Part of a small language model's weights: a variant of Muon for these matrices.
Each number is 128 + 32 x the weight over its row's rms, rounded and kept within 0 to 255. Layers, rows and columns count from 0. Numbers have three digits each. The size before them is the row's rms in percent of the matrix's.

# layer 7 attention output (transposed), 64x64, rms 0.419, rows 57-63, columns 0-63
108:108164122107119160169157164125106149169148124140102112106108144135113136000110150128107134171173104111089086124121170164170133193125135113136082131109156121161124098119120053111174124134114128
096:043163133138101177101136095160143126103099184137130101102114078125132155179186191076156110127162159126105137134116144136084156099117151119139169162151182070112115144117080118126134163103067096
110:151120155125150106100148146082142169138140143104080166077149179088051171110175156128101168118114115104119112121149152157128128084139194096185103110163132116131169161105126135026086125124108126
099:113142059115144174143093071121203053135138069143075161151111154140091144108114105099161141149141135134098105117075083172155136124120136109190117150148107171169152146153082107117156177119158115
105:145139135111175106109181144155152142141140059174138157144146142123118028096114109124123156120141116174137107156116145171114113088161165053108103084074146140081147134122155186100109108105094185
099:201177106136129144119116067057146095154114159152164076122068109113078156095162151151099111132155140155124116145143094059169124147116151117090119132137094136126137163123109193092148148146195093
099:150122124139177130090157081113102122146135116136109142114157147127181108106096179130087085149100072153082161119117127095110104134184127068113189145190125124105159149084137153166209155114084077
# layer 7 attention value, 64x64, rms 0.12, rows 58-63, columns 0-63
102:217082141095127128105113158105107109101100023105108112176148161136121171127156139177104133111083098177141110147123108128175127149150098108089111125058104167108136096131154168157152152128169134
097:125125143165096091143135094152026086113125094128150114161111106127186058150146058163177114146133144122143130120106132137162094174103104166107121144092159152187190156130127099153145087124088149
093:112113120161088140116099186091084183099158093111151109101166112113140106120100115123133140084116101183178165077159171093113142134132198151117143110168208058076123102157165150126105132137130136
109:103091088123094131156051123133118165133126128111142091129085105119141208101170117105164123130135149083098130097153169111170119130117143074154188180097171137212120165118131159092153079100111112
101:144084127156176080104173154169127103095155125157167133186177129106072110187147107110154153126083103125118133099109130184095131108135106166077167129160166071113141090175162107196139123135114091
105:094091112107112131166179129107118147122160159109131080152137141166088146080123111126157148062146102145191112109127068133151186117070140149192141121073105142158149099195102133102056097122116138
# layer 7 MLP up, 256x64, rms 0.197, rows 0-100, columns 0-63
107:098085183140116143166133125117183097087168157077121145130156129140128197177073123113112135104159168180111116131157043162090118131095084132122140140122191115160162113147079154146162124170162131
110:111124103155140093166063142129158151098082186098199108179146072120190148142108131123117085069179129116106122141085121095124133143128153127079140155080133082132085153084169160160154111167134113
096:128141156093184164137163173071145101098112060156059093092103145138152174093104149186115139126112100130128080122162098131144150201128115147128110051143085125133099120122177108137079108124118155
103:137107163140144114098101161116103115084173110099093131156112124092146127169164125177148178104151206146140075141138024087043135091112152115156192109127108106119097138121117130120145100126105121
112:169172121134168072142124095130110176122107103177131134156111150101207101116118135125145088098174110087085115102074103038159125146128117088100127130143130168120116139100117105152193155077150183
107:171082130118136115150130096108171122120152143153075149156137080079095131120142105110073163146131160064098124149109071085097122138142172173088198108173103163148097184139111134145123199103112094
094:109114127094146141137163115165163151113102149131129157124165162140112106195129166162126178139152029085162104113200118138142136155109080113162113158163173129113118150045080113131109101169088138
090:079143139116108162191065105104084144136075134112183113133094129116121116123051152126109070140127097092120144103140120154148142131079095239105148162125164116150138098143109114159123068115142111
111:140017069110144150112140076177139113137119161087097115156120061106069139134128153093154098125175093123110160081172134123178147124108166143110147143157112140089142143151097098128173132104124178
108:144103092143140192118077126094175100129117195127110091086121126129122173145176133114144108105150179146064125132185055134107162092089102095072134133171111114144108108112101136207109138155150124
107:135173166086176096140146164128113142100128115113074084143083075140137147087213076100119074087190188135129138136131132125114083126127085140145138173093108147136163103129096112129176102129181155
115:135156103136117167115161143084155061106099131139118151130161149081108110136120156104099142165170135092103121157074082048070116113099105113117198125164096150186165156132128154150130205155109111
090:187096190164114145074135133154105165083100142103166107123148112086104127156109106144056146118126108112118204133134114155082121134123100156156070103133147155133093134053095191109169128121167098
098:166155113116149201099126104110094184096139142151071176102148176146124075152136087202147133094139129100160140078117134145107159101117112148036151135115184104139075133113135133151100086103130129
104:119144164151178211095118173150114139117079111152136177076148106128151125094125090126095156112135110127096099183140136097098131084140203090135151094203096103108183129120128129158168184135105136
078:138113163078105135149090118120094161125121133138084096146121050103152155053119135162109160146091070143172115117138181141113161148154111166154155095128104130162157033096153072141076131122127110
102:112146138065149125138148201078111099121071146072111139109189187175146135159087166130115135118129086138108124120181104136141080091142185133105131139109170086170094188140084144123168132126158136
090:075208090089154116155162141136174132117076150113137132172162138146127134172166107052079118125144134178087121049150106151153122096100101088109094152155192147111142140140099105121161117158113126
116:141111076135137121114115112102098124118124123141071161113139103137074114080170138079114065152108104102173140202107107097156144140152144145137084126189099117146130065037153155123138132102132200
099:106100104071163127139073126169109079115131146098165107141139090124133115106131127133147075177176161074106154055096182105138122162088176177138118173125205143155131091140104105097174151129122118
085:132201114106120159129169094156170150125103127154130143176094141169097103080114104091173157094123171152176189163182138097148107142114099133097129131078097128147135119129098120195153108207171105
113:110146180161121150136189197121150111065153119137098128142117050130093110119166114068091160078173098137129163143061141153088152143114154146167118196126138111160093103089107097112141126161119127
083:150094136137131142105127148114164083096139109143106223136112133047101168135100160139108093110138158089111130139145098125068107097213131072179155093165083118162148109119155120127106175106161144
099:052111136097153146090113099090130050100117150095108183150094153120122133143183182144078104125139138100131127130074149155068104085108115098117165120104136162188115105159149139108095127131139206
093:127060152103120078153118164111117046143160133107196123108119100141115144154143125192151124217151128145138111125146115098102098181101088140088122124161167113147130120149105153178095118090056133
108:142110132123078107185122171066131139120164127166084076151138094144124081113126188177132156159153092150058088127121102125102151141118195105111101050164104142137121128159075123164105096117160139
094:099151159106159150119162232117140121098157131119096110168107136122132132174145076127151161127140135144135123106151107097088109075055116134092138128084184065113109142165149133123124123164055189
085:135138115123114166146091123139146112081102143149106139080079098057199127066166114128192150130130119119164144099124098156140103121125173104134101154207085089129154114104154100160074187150111167
127:122095141176159126091142078111094191099162149131126102131118133100110178085107140153120184078103065126146139115145144153101129101104140149121084169085145096204050141169151081162119098119104099
107:098081072061095098106158129099110107121104114147087112085175086124145120076144127144178118139109135049090129192136103101180141094136117137141131143101166080150137155143157136109167144190163080
107:057054120144125135117171078104129113128128163123146134138147098072112116124116122146148107133147098079160127188132059083081114085143152090141132144107064095163158183173119141169090131130144182
118:117105143139109092140121092134091107118087189090162123093123161097124106160098123154143073117064147090104221092115169186106140163118161174072150113146168158172127098149114121105148113116072134
113:129109163134158149139108147083131102083141149128115121067153088148170116169091098132101157114143136045097082139132086149101121127108103074090130156218079130081075116141136083153153169137090140
117:156127101062088110170126155098175120100100136150181117122139139183107092193100101079060103101125109152203169125086166149138161128122135082086125144139131148092181142094128111145179131095107122
098:151119144121181093117106132143109139160126115191095181135157122135147116087089135173107176066143100104123161102152123143151076136133191055148135150164116174154164108077159084125169093120067159
113:153164179136235120123133155145091129135129112152128199159085147158111106070093115160125110056120116079062103112113152125145117128105130112097158104101181110148161090123133112144126153184114166
109:123174127149112134119114127137170141071079160074131111150127102076095155133133135122169054077113122111106132132088097149124153233088130161139099127127103162145156106128062135096148113184157175
102:099096128104143106164103035137140117098106130111082178120116153213069087089110119075113120152157124078141125101181126178149147095151151173105117126117123118131100122132074099148156082179112118
107:154122154119152157121142171106125033118047081116100125114145110138147077110109097162110134141105127122101101108163133123114081143146124126067132131204082120114118179150114090175118175099167188
102:145085087131150104140118120122126117190102127156168152076096127107039153102158133084086128089073095152127103154126077096091127098101221109114076168171089135144121142132096130154146122106116146
087:179091141100177085091127157108118086114152160120069169070131132109077169129114114173120132070118094143102149063163145093093151130149134131108189129102094111135077179148187120111103115150166153
099:138174109145112172145134095114103155108125148129102095090096089115149130123178096133136143147126064141119136105097210158107145186117157136130118076141123093142092085097053063089160085093106074
100:103062098146176101086149075143147119124130186138098114115146101155134105102101173121167094181182143107103131151100101123117161115111160062095149090190112099147129144083112077096165159184125095
110:159161119054128141113163098152154067133185100127053115135114074165081086133153106105121115129164076127089150121142056104090123162148164127121136109136146119156113117126053117163092104151084112
083:130128153120140062167114105114157145155054131131134218091144154079151107151124154166207070168085123145100200112151099127122120139153141123125129071146147170155115134091094135125137086162128123
097:134093105179147139139145103099140155136089084111107133099169106077077156155125092098078062131122100109094143152149124143124126146177089156075134123100102116082134118105137077133207135099221126
104:097143153147162140120085119132146181104093153147074164133154119105148133098146162089110142065175101115150106085085064139091168093121150087143129182158095204156174112115168085140123147155093161
091:164075112111146078086115104115117136138180102183101098117180120128188091201166105157143164118104103113147146078151098121067099091131128140107187099107125145144144084087181161154154163122122161
112:119147122150166139187092144174118106073150150130155108138142140130165136130132131105106109116067131200065189135122136135121098098156088149088110125121130083163164089089143117182127043113059143
088:057166160159127081085131096152136094103154115132153166108131148126195156201164140130118107130129111086098091134109170107087060136133166069116147094095082173158171110152122129140184104145124111
090:149138127125140181086148130097123050146101184158146114132145139122130113105129121145111177147092106173093183119122162159066051127116153120128122152132113173174051059109149151106109140173150094
093:103123158141138134124158139120186136055149102138171129094124117154133129109150145130125162171130141068185139127123159135044105113165197160161105039129113102135143134069090110097118173134146084
109:163127083162177090148103068098100055133081104151116127146143140171123173106154137184147114110113151118089145090154123096121153121171138142131140150145127122114178120100140133160202148085151226
090:102111109120082106098106117144119052093138134083146093124126098128152147108175072137110132135160180110128078088144069102159111115197089156174195143125115105165178144113136106175080110153101091
096:167086096182093133150171102122129146165105164071128086134195094120148165144123116164141139103078138156085134124133128090087146083156104174143162178105137091098162109071077133127174175173125150
099:134115177134146118129135165073095163097176135095136100137141129079124084197187152073103098136145110102034163110154125132108087119110105078119110132184139104147117144107109164174136096153104072
108:220147158130169092131146122129123114133134086175132084087136064091162137135144159068168077108191137166147142151175126097094116160100132143086142108141137051154089161136161161150137147134118119
093:074129098104169080145095115086118177131084172088142088142152148097089110104104127174124123138126190149099063114101093144166100133125082202085157117148141105158125172181098116122077123162152135
107:121125104129150114129075069131202086069152168053112151148183111142130126166202109120118150076148135105133078127138121125158118108082147150135115071168087126146122095105159159093115139172142171
105:189094175145130176104096124145182138115123185162139146127112066135103139093109123154106090129128166124166041087143164157149129191077142143101146124189096135171166089130106131121102115124091093
097:153134135162125178115107087132114126062145138167054113158120084159138167130164100121104107104132163104177131148122089194139182102111112087108124154083179149126143067128039096157153122146120128
087:132158133078173105105155093146153186099176183108115173138181108091127120086152110114099140092120127122134116120092149166080163117148192085133136089086154124127149064125174153073066123154161150
082:093086160076163077173102198142147154114162130121139141078142104101088175127149075144119129104103096122104084116107197139096139113086115102162165138081136128114156080200086085167127122138120140
100:115131105094151123108086129115121100093186112113138212134050095142086173085187122108054110097087118157093146100106195133112113190112128075127133157112142143125146147129139122171117115159160125
091:161144134169122091105107185072148160098145110072146104128111105108125094119185151127113138073122122150159088110132117124151117119110128112142124054126107064080137174146086183139091142216143181
098:131125165134110163153136207126081127114129137145122125106167157074146098125108132190107160162077067140150139109148121120190066123085093135116100133175069104116152111144165136187111150079095175
109:139109107097179160155133118096114095121086164150092149162193124138138159170108180160102089153117113058120172097170159167097092149147168129088097108126080147113100170146089056111153111149161102
096:121105129101071118164119143080122162112103144155160138090197156143115079142123185088170137177070176120118144147100115107076153132127129066091120075133114174121178132095122151150185104177150102
097:115078128157148183168080134090164099135111133134136113104126115152213157139160100055095131139218108127137094136141118136124141100085103131073095173124131078185137139126096130176145171154152128
091:158146141154141137137158167078173044155124097152077110146131070158129108106157057139135170077138117137096142092153119145149113149069166134093098112070112162129140109183073145154097128169098125
101:119162123109129152128123069136159119150059125118128110163148102103162113158138102072101127072095139121156187189154120113198151093111149137124137163138062142147188116082177127114168065119151091
099:125114072082139084181170170149165162152159131118147155136117121115110136133100100098078106120148082155168129105098179116090085155119179087125053118091120157168183074130166139167158098137125172
098:193142117113147066143147129117153146118114075139121140118136173149144128111144144093123137063106160083127107124158121087129117088183150087127135178137021153170164119146160126124223112127147135
091:165101093093204141094132126069136074152184106170082126109137166104105139150123136141111177169125112109129182066104157170111091117128122058116183127173100121135094094117164091150144130115086124
098:062074096107098132087137142153156122054158103151096099075131145111085159126121102081088123092129117106133106162093131141155184117141129136153071187150107117115136066135094129156131058151144180
092:128160120095137199189125096149154102162112137146109168136169114077164203114130106149112112113117112123121195072078150105190147122073070101117167127119166102125137080079104098120130119107142102
089:104177137108096113161143112116152058168133177157144152058163124083104126114135166123168105151143203105156121124069097090131082158096098117142120140165104137140145101170120112121088084135056175
090:124094156099108130190120161153107137128093114141102085162108141124086177111101107135100141098144079119052154069176189133174155146107131097092131133110135152177180085097117145095197108130174148
097:117100110119137139088160119153141091079168097102083101129205102173157162085147096075149190086117196148094079163114119097151079140124162163144136090118174159144151109128099134157182134125154125
097:168124160088117128151102151143169142096196099126165140126111183059125095100171147124113189128157113124103099111078084120096142143098112117149176129129067109153132123165150132149157102164224093
106:105111072094124089132104195106152099119120120093191068122101118175165167106113123132074117115125142142145102078121189129130102157053176127067124143137096132153154141100110106086133143184179116
093:097101113132117110108090051156156126089143128097144080139114108121154155090100094155187154105081093169163131176098178047149120139110115157129197118169116101087147151122171115175110146093151146
091:115119111111078114143128169054089101130104128060128104131169110173158121140159187136103123115128138101156103097081144148174095124121180136033157169121100123100144080133192148165123091139103125
101:153059160141167124079133159074130157134093125157142162088136114125122145100101202110072108094174139099137108149041159133163142088114177157145112089175138166128099117133099149126151169106174151
094:078113127113142115148153136089157128119115106135058134063072117130071100119116141131145132122167018133150167138152163080162129148111118161116140150115095065180114184127066127117157158140138129
092:078170127137179111135131111140128048102106102142173170148073131180213123090164123110092087137101117170107173141128104101148088105142142122104187089161106090121133101108153144177153104137092101
101:183077163106180076107068082137152099114165143097158127122060154165093128144104095078146132105163107086142147119063135141121158121106159125095146150160182124152129152137094113143180060096138107
103:155173087130120135111151143091155067063118125175131161104135116132136130206117144146149126146194161128117136158116133092078144091080119198171135132121188121157084153147120172164162083159112092
086:172153138118131117198170168105174109156122146184108110074125119137094086128092175178166155114111115086109127112194125107079066121085113155137117094169176126148140124176126156141133128065098163
110:129136118118176139145131142120143116104122175193119124054070117146113201050130138092138129099124173106114123130138136109136158111083119150140097133220115107164168111137127154061100101166075123
079:148105156161155028154122149074131152090132126103142147159147123148086150122159114081135182088111171102146122117180140090131131093109163174092166052089147137121159169101112157157097171094113141
107:110159086155156112169139132100130167087070080087131073168123171079137139136123164166119141118178142145155189128135101136149153126105148160129105138183093128076116162133165078204166075109148143
112:147113064154167104171108103134098140066135146092140156119096072105153131089132158078137175111070138100092103116144143143124133152127115159141151147162197173170053138203127164128137088125097127
107:098131161144105080119086136079116107118116147093073114113169122133149066122165116138145165104115092069179140154044130102110074154167140095078144143149095137140075078139110077121132118148069148
079:118121192125080107137178129077133135050108145146117100124151087078139117089140141110184076156099130115089120107070134160140167205172095152187162142117152098111132176155139142139152132118085139
099:125183111116137136098102134178160084122129144108078163160152133140164159063147072131139139099058132137103154119116100133189135139087136118162088163148143192191155088112105090124082101158113186
089:155052093094131072153134159156132128095130119136201161160113128141066119148122118176129197125160101147101145118109138153130118132148156178106152150091086128148207107127121158171198116092089123
104:159069084152160113167105113155179153091135133092161200144087164128092139121188144081145126113096133107146157090148107146145126075153139124113166111156074165128116162097103117102171127136210178
101:120112158120107109119055135122143085105076150151126103207138134183169115117123203175116138098116115144115094155121189091111106140096156153105125117108067080165147123039140097149151110142135139
112:158084158124151123115146188162126100126191172125147114098139088104059140200142154122083147081074124139115166075152135150136127170122165200129121139160125132190115107112095092166115105163139091
108:134137136104191178109118105162120097134142122112139160108112071095164106075144176145104092092185165113088106119103106103140154137060134127116142053124172073181107118147090166143098160100129183
# layer 7 MLP down (transposed), 256x64, rms 0.263, rows 0-99, columns 0-63
113:059116093137146062155102148105090122141048176074126102157089145095152133166130146182091092113160111130104155120132144127063149137125180138072126136160161119143136151160116124136163205096135146
108:092097114110170091085172093136093123121220106166068119082155116139118102102163104134151150139089097098134125134152070120203138145150186114143137141161131190087162114161123113145116101109177111
084:146117132133121177144159123095154134103098117125073165128149137140150165134135162083095120143057119188157137094113092146127161151159087156217075084110134134163072170105160159145095108171085089
102:114138123101117151142136120142103124177122125146110121151080105178147140057090090192080087170103055150169140107148199163143143173098148140091081118139118155114164057108132103134183119115142142
122:117133125104088159124174182116183163132173155109054156120113168128084129086108152163149108103129123161149140089141100131120110171073058115132091163129168128148111086128199117118071112184157116
105:146165107135106159142097087150097165081121128142124116152122105124107141063102178101089069074146113147152183129104140142138163146099183147099176187100186171143079150120172079157130081112100115
088:110079192178137132110154109083162139106177148084162145142169103147123077129166121216085154129162131086179090090167097149137141128178099106102168129168120130121138127141101123155121067154083123
089:146085134149125096107146074178121107102141108207117142123135122130206045146107116104123108152147216133162110138116168123136122132205127106129108126147132071113112096134111088106121178174100109
126:124116104126159116157098155129148170146178154142145108032189121148151126108094084203084117149118056106121101151089140148102083177170142134143179119127110136118144078149148156095111131147158078
119:114106114076103083135118137115058166150134132129096189173174134062130155115146145134128171174162127174179128096129200116116102083117134112148088095146163108130176121161129148060089080122112129
105:127161113109137161155137116152043152055156151190072108121119076113119148125113086099159137069134178135148180132157159161168109144168101122118133114093120165162103153156087182089100110162100125
117:167100055134160119146113086092152091158099069145117158192125178108091118143156207153094123128143132122094137150131211088115142074165144139102127154089118095133121118094126157148175106105105161
088:128171167130131163110120087147140130133145113129178131061083171161131141104165165197151096123122130082160112112154094107175194113155097159100153082157138080097125071162081143138112189085117126
095:117167138117126103100050113100137198131126068170138138108125162151180153114114122125168158095099123131151070135152146148074101135142103084142216101142140181119166157122086096131190095114117118
107:133207156098134183136186137093061149059101132140107084111127145088128096135101135142136111150179164142148154197125163186143151108098098105129079083091101128123130086088122122164105109144159136
097:123122106095117099175077118118111148074189104127127108096100155115104101106103135110108174171115140130125147113069209142132120097165144160138160128067118077195128140112149142210112189130106154
110:130146170132119181129123085179155093101101129174082142101145112104115135149063154082119137159100091098078111178135143180134132145082141138145109172078184140178063147090106120096157163091117168
104:136093150113069134145104125094138153115181101127118120132104146147210143107125155133107106082130196079135145084111141160135121130149121151168201080079185083092109136106138108052138145169166109
108:146101065113118152177116141148170113183105139162145158176131106179138121139097156087149127052102116169110125229097094120135153111123114156099125181134117048098127142120148116119119142075128159
100:150116156121084120081175173109129199115141160163094100175110120131056180086132160103067089104084134164135108130187163114093094105139124155114147110108149089165113118118148192162121138156101089
091:105124109106128148092042097159127124115098100100132130130151122147179144145113168077135125124181048116125072123162120178068160135153139157141110123118117136143234182156123109140127116091138092
108:153142117124122134186188103139159128131117116138139156056145055079147089109113122038105114128128111126156087127090094154129161137100165136134163146080202155117061166134113137171158130094116128
083:159114184141119131098108123087109143137124153121120136047098060126134148106167140167045141155111124132142115088086072154160106071135187110119150171152162190136124161111172103111122137185128145
100:113136167139133196055128053171134135139168115084083093133071182116094132149154145124113118114124063125110101128162168138114165152154158124149101198094150156146138074126164074100126131153139131
081:134143133151076140098155145167105143037212175131147127108089106130108105149084124158110084142119124101069156123167167120116150125115112130194174184115182086142141133149100120133100102132147068
104:094124126151177160129068111127100113102185127119179122056094147130153191126099071154069131072148095142142107106112161149126183160123115130104137145117169120151107088159191132117124067121105179
084:126151118148132185101069097074081161117177148096148138157127095146138152141149141134059112148144082081102156157122126144205133115163188138079126126166136123054163086121103085101161124131141095
094:072120092136143139065159113116124134195146087184092130188157135189079122103139112123128108098132095096163101109097177142095150108153092127153182115129159149138154156167110116136164153046159092
129:118142032154162152137182079156139101129142130083158121075157106096126167103097135175108182112102078141120142103107129158110142135125104164123098182108232117145140117136104080149136165140114108
107:122141124081100127135168092188096134143135072070143087056105094107120111087123149188134155152120175150095114135096099158166133122146169099159156188100099156096143116147205117164119117167093114
110:136081102123117126120141173111084138159076134160140098102154181152140139143148085085158143155199109162111119128105147140083165046154145128103167153113131122161127022088143119095109127129183131
119:116138096095145052136144118076135115120091200153103133131130153131138096166115184120153115133065138130112179146130141149138120128123139145155114156156081089129148159110012151124178189093104137
130:116147129126156104073097124180184121121146146082094146137111157114114152158151122197121167139158052086069138151094161111164149126115141159112099093110068152118173140158070115152193128148077120
105:168156136084169144128197076087147138155100157135111155152102100103115112175100124095062123049121172135128138077072179145117186182132119104131146098102147154113121122126126102207121131124124131
102:128123168137106169077092122098139059118152101131133150106129174155107119084104117085161158161128074154167096135108110103113169129139171171091175157162175121128125123101105029192151151114151099
097:112144086107099168151128137093130186113097098110095131136141143158056121110164123164114142153141171108142074124118136127140090065145101136114185158094113166191144160142127200091109113067144058
133:151153145135176095114188158112124148113170091172116097053109130150121082152127174130133148125092086128156198104135185132143087107109133137086147092167101182093073073144100163163127146111085121
097:167138103132143083156108098117144143133193177120143129144150091107084117138050069122155142056126114150150132155148121136109110170147152116155143179107097092111173091106114150216103115188133086
106:124174071163137132078148107185090109055103138115159112133159158131125182138151151160063120144105114070076141176137113113156185146093091146114069122180163145147142131130110144075143120173114118
107:085127117094149074130154109095138180055127158124133148098198125107197129153067118132168185163161115109115134151089207170120133115099098129072115119159148138112150128123138097079115157085124124
082:137116164112156116130167069146148174117122171111177127113064107149141165161113119118129094138114084132195127085167103128090116162129173126220103133113105130105178163117084140079074115078153113
098:142106080159096115182135119143112099098133120091120098150142158091124125157139103107173161199115095114131143129161140155094102149142114115139191127170072083119183083201070162160100184104160114
103:148186100110128145113064092151150122129169183140154082108123129134105134123122117144081168099114197154122069112124116132177118106155090133124158206082111208143089096172125142070138121107140107
099:080131091145118046110120069079126145196149199085184171155178121105159119165108126158149103135158118153154135158107101087141094107143136127136125093150097155133110105119157120103167092163183165
082:095136139141130087106054152114109125126144168073053077161176107150122132154106118123181148114181136126148162178171152207158110125109120136134096117100181097096130152135087163141122162148067116
101:132166167190096160136131179135173131140164162137129127109107053139100113095176200111110068135114115172156128142112069137082127127116110157105141174073149075153146097108120162145124096104077160
103:126136101088079095085153144149158155171197086122215085133171116153108125145094135122179121150157057137129114104134151117114095126150132153143109182131106067139157089107085108145197115127161146
084:073179148107108192162098086111129155114130112115158136128092153103163138133146133099140123082114111091056111164115138140185197116086143165134116169121217091114100168133116095169129098088143100
117:132089111132126181168132147107102137117075177140088184121110147117118091124127095100070112114145112074147063155134123153148130102087122119127125180155137163149113226159107096100122202129185116
078:157098129064135154110136120111146081101140168088086108159156158161129149090175154116172096115079099114142162065159132135130197152090094138108153126166146156115067184081087122193108147107137126
091:122127157141102086161122094159124150142151143150061146135063139170138183150047075093104131152137155115104145110117204127126139102154140150165128136124079119133108052168155119154170113130135057
094:091101092127053100139139133123149155148168186106151128168118142126146157182135124119129129099098078072114154162198174072176096129141078105142160194120099090118121117145177154109091121158151096
112:103130099139171167050114116087134159177167118072111185095107115095134103183065141100177131126083124122129111118091124146191115143148103192156099154109148131150109161149105162141088115162080158
085:133188102134160156149083169143114130072171151129085175139063085208159133090111108137093152122150162120079089114117170143165150161078129145129122138128126084152123041141093116138124151138127162
102:128097087107114163098114166140171136155122178161093133087129106114129117082165100064162080187218106095112117124169145173153145207146167133063113133135068117123149146141125134126122106116130130
103:088153181117088125084185073062102147114104051140168113147099129152108133150100110130172122086081139071177173152153120135138125133136189130148113100136130150177178164113147120102131106074130154
106:105117158085132115132165076149111100079115144092161132129115111135113127092153172136154108114115108146137145189143134139125058156110168169128118086151235120131119111188126071142065127151194109
086:185068184124107097097145180120123077126124158145128111188115115149117128144115090074117148135104142162136141130132136080104114104138176073174152138087199094118116125083199121135106140140058096
134:113110138115165075134174170098104146227122069120181112147135088140100142098027138069154148129101116114152095146153118154143101131096158090152153131120157132128093156122171163117119156127116081
115:092117141110075131183119134087119163107102066156086062187187114144116160102085122113111103098129137181189169151140067130115135158155125147170139130153173119132090170125148150112146180081118111
100:078102143128106102110128112186134150133118155142112145118051176120115119128138109190117087106121048213147139101154141157182100162114109148127135172153123145136096105130168055112142087167118173
102:169067168115094118117206094112199199114156137102118155140129141157077144141052154090173146113125131132141105151127112104136178101114102128171128123151160122151139083075097082110111104134161086
077:095107148151103086077166208149127158157172039136120122056160189137113124120067172125119154185110139117155114117138139092128112117148096127136125097078184133125092135139120119146098106077145149
089:048177152177117087163123181124080139106118148111155149113123153159113116118145145087146162096134138115094094095142099095199136094074117129138115131147070183165099163109106107086087134086183160
072:183169103153158151068133114144091173060154158105144186114130135141140110103090104134154115123169158074150095131157142114105133088150110183079107100155170133128171146105124141074152071159182085
093:132109099111106148090160141134125104110079140127136166140105111069127115193114122055125134181104174146110093105151113175150151121112124149199120151138153076123073167122131163174118191101183069
101:058036117130113122140100146126170165123123107151078131123089136121116155128165160116112158169075088186139083092136185143106137095109057166085153168093128129130159166120162135136107176157134121
078:070108116130167110138124141119107128177128146138134114131105146083109135118117114081177159125049184099181130114108127135144199114151118137167147046085158110038099147119119105144150158186134136
097:085151169126154123137146116138132080068086131138142206176120137149165133177112071149137103185109096116087133180096141110150131122127148100136077095200124058124109165108134126159110125131073171
084:162122137125073115097149083126124128122173145113194161136081138107094146150137186088187081167109151151097122137117132129153195136132113103196198103115147093122126092117145148148120078087088067
097:105158170160154098128089188192122165127174104145115144111122114100144166101085162107058086157138132147120154147138174116105121069175150106164108132126080142129175093170129103077066071126121129
100:103097075128120093127145068133146107100181132051159123132121163082170189108134143158159141127175103116120164112092114073133141118099137105122129140158113059148135219132119114142165092152188128
092:069145187182109089139146128055102144171174127087126085095147102116131078092113119178135107172168152112167114156152117108140113120079129173115125111103192134155129066141096123093129159127070144
084:075104190117184195193140159096124163149115142103100158072040124122140104112109098152099092132152138114132168061154110138109129137108139144163111145152139081110123106122145064166131118164142085
088:163122088130130123107082167100088088174147173144168119095107158120127086100102096097184128197130140156189173174107091116118141173082154143067147109134102105148121082132110112094117174168178143
096:113133149168114107104106150051140148130131109193161115149124130137123086148115148063106142111060160166122157127097196187103144060163139094154196112138139147109103145104079152109112093094127167
090:076143074179145132123129106175106153115115127084095104092082116143111108169095151125133096135103132127138129148171186165137155118098113161172162074132208095164152098093204068155108152124143108
083:143116132197080158091052192150129124146146132135169126096154165107142127137109123104151068080167165152093121089085142181151105110146135141143133107082164051120111107143115176124140109110062139
089:139121090125142176077069122149115115131148070183148124119127133186125121110104146154119110138067103178122131087069156179107131133201122114104093110099103090184186114082182145146160132147130160
091:066107137158145140143135077148177201156103103097173078108179151151131096105120113101103120125141184113125063164150128189097121124141143135092146172156151143172120127143142048074099126098149111
099:096155169117142128126174154116103157098228057120149152141152084107151101108178087139138163160123084176105141123104152108114095097143134184120108045158143097140140113154119130162104064120140138
089:141178122105102197128157081100153124089111142119098187174093130131129068146115117076155094150150145077131110154145109183118156071148148164110171131113172100110122165127136071124187095065135131
098:155153210123134108054123141150159149159081118151200150144172143136166119092136093052143170144150167116124132104080119102132158141108083113138061145080089181115109104104125139120122170105125118
098:063089104147119102137118151161087156107145143127168144148115179126148105143131107095089157065151213127135155108195157139161114130182110141115146123080120122087150147096095096052092163120176149
079:086129149155155062141159136074144146106140108146134159149151165203160155131139111176141074109104170124116098136093139142117121041128138067150124129132125108185120138208098137125147111102119056
104:238104150098077115168153131127144130052162135156110156127152085103100127196108128120139133111128138093186054128152112155118174081101157130113128136107138149133118148072123142070166129112134135
104:169103115098192100074087124098133107126104147210106118119154148165117153217090067132094129135170126133207123087105103114071108121148121111162126168142140117111133110150112149196114121139131117
117:153180119111121131154038151133134145106125113098171133157108092102086188153124178132123207148154134105152140116120157121160127103164088108093163149078135097100177186089089118078095140086104145
086:189161095158113068141171139152143079138113130184122132051086097119147122150140116118155142124133172084119131131149133190082087096142090112203148103125133178103115129093106195129130157108122076
118:085130109101129143129122141079135132056058106190109160111155133140204131121086181102136100110156174124178104121135147138130107184094143098116160079135182170106107114147082134064101151128131157
073:103117129149104157105135069114073180111207143128154134135088134184122122102146106108112107080109104067156168144149094184166139110185124151142085103143153176137110107100099180118199123167143119
107:080115158127148156109051104102089187151160089140163114093136168084168083160131105116128127110144106102149082110081119148122185117113110110142149150201115164091124140178142101138097163100132207
117:176143084104198059163166117119185081098124122156164129128130110144149106138120145107152167151107150158126083110122136085146097151081090092183159153156087097112061146165057146141125129124103099
105:116142129076116100118067191143102108153113128149101127175106124157134185135142151129116165130190079083128116074178134142134116060071174154123149145132150162105122167066091159107142163117069144
085:089157074114136086146074171155074139153173129150064069128140092117146139133097116161156202102107135152183089131156145103155174122137105116097120128160093110072064134129134145170099170138100140
103:213095149092126092134135136090081178128146135157117121084153110163102111102074134174116124123102189097136126192143123130114140094143128160135203099056143137095114165089122197151145120099136113
093:135120093160107160105084138104110153123152061213065127136120168132132101125109126094148058120078116142123158118143206071067118128141128129183149092109166142096143151119089162141144116113158168
083:134145062125089097066110095146157073144134155096116145149125148129146126154126170088208095152106116130120112138150124171128087153123130190228076132099159162112091166125110126132088101164106148
103:058105078169183134127129143118143179113134065138102166057139172189091136122180113116147155129165103159126153123122146177116151178127125120091071117136159132125144127159096163094107109088088181
117:129134137075109138086211106110075061133140142132111072175133116136134164183128167162104095080119101112161127113138109135088139148110180167156140134133198102135085132092123085195159155120153114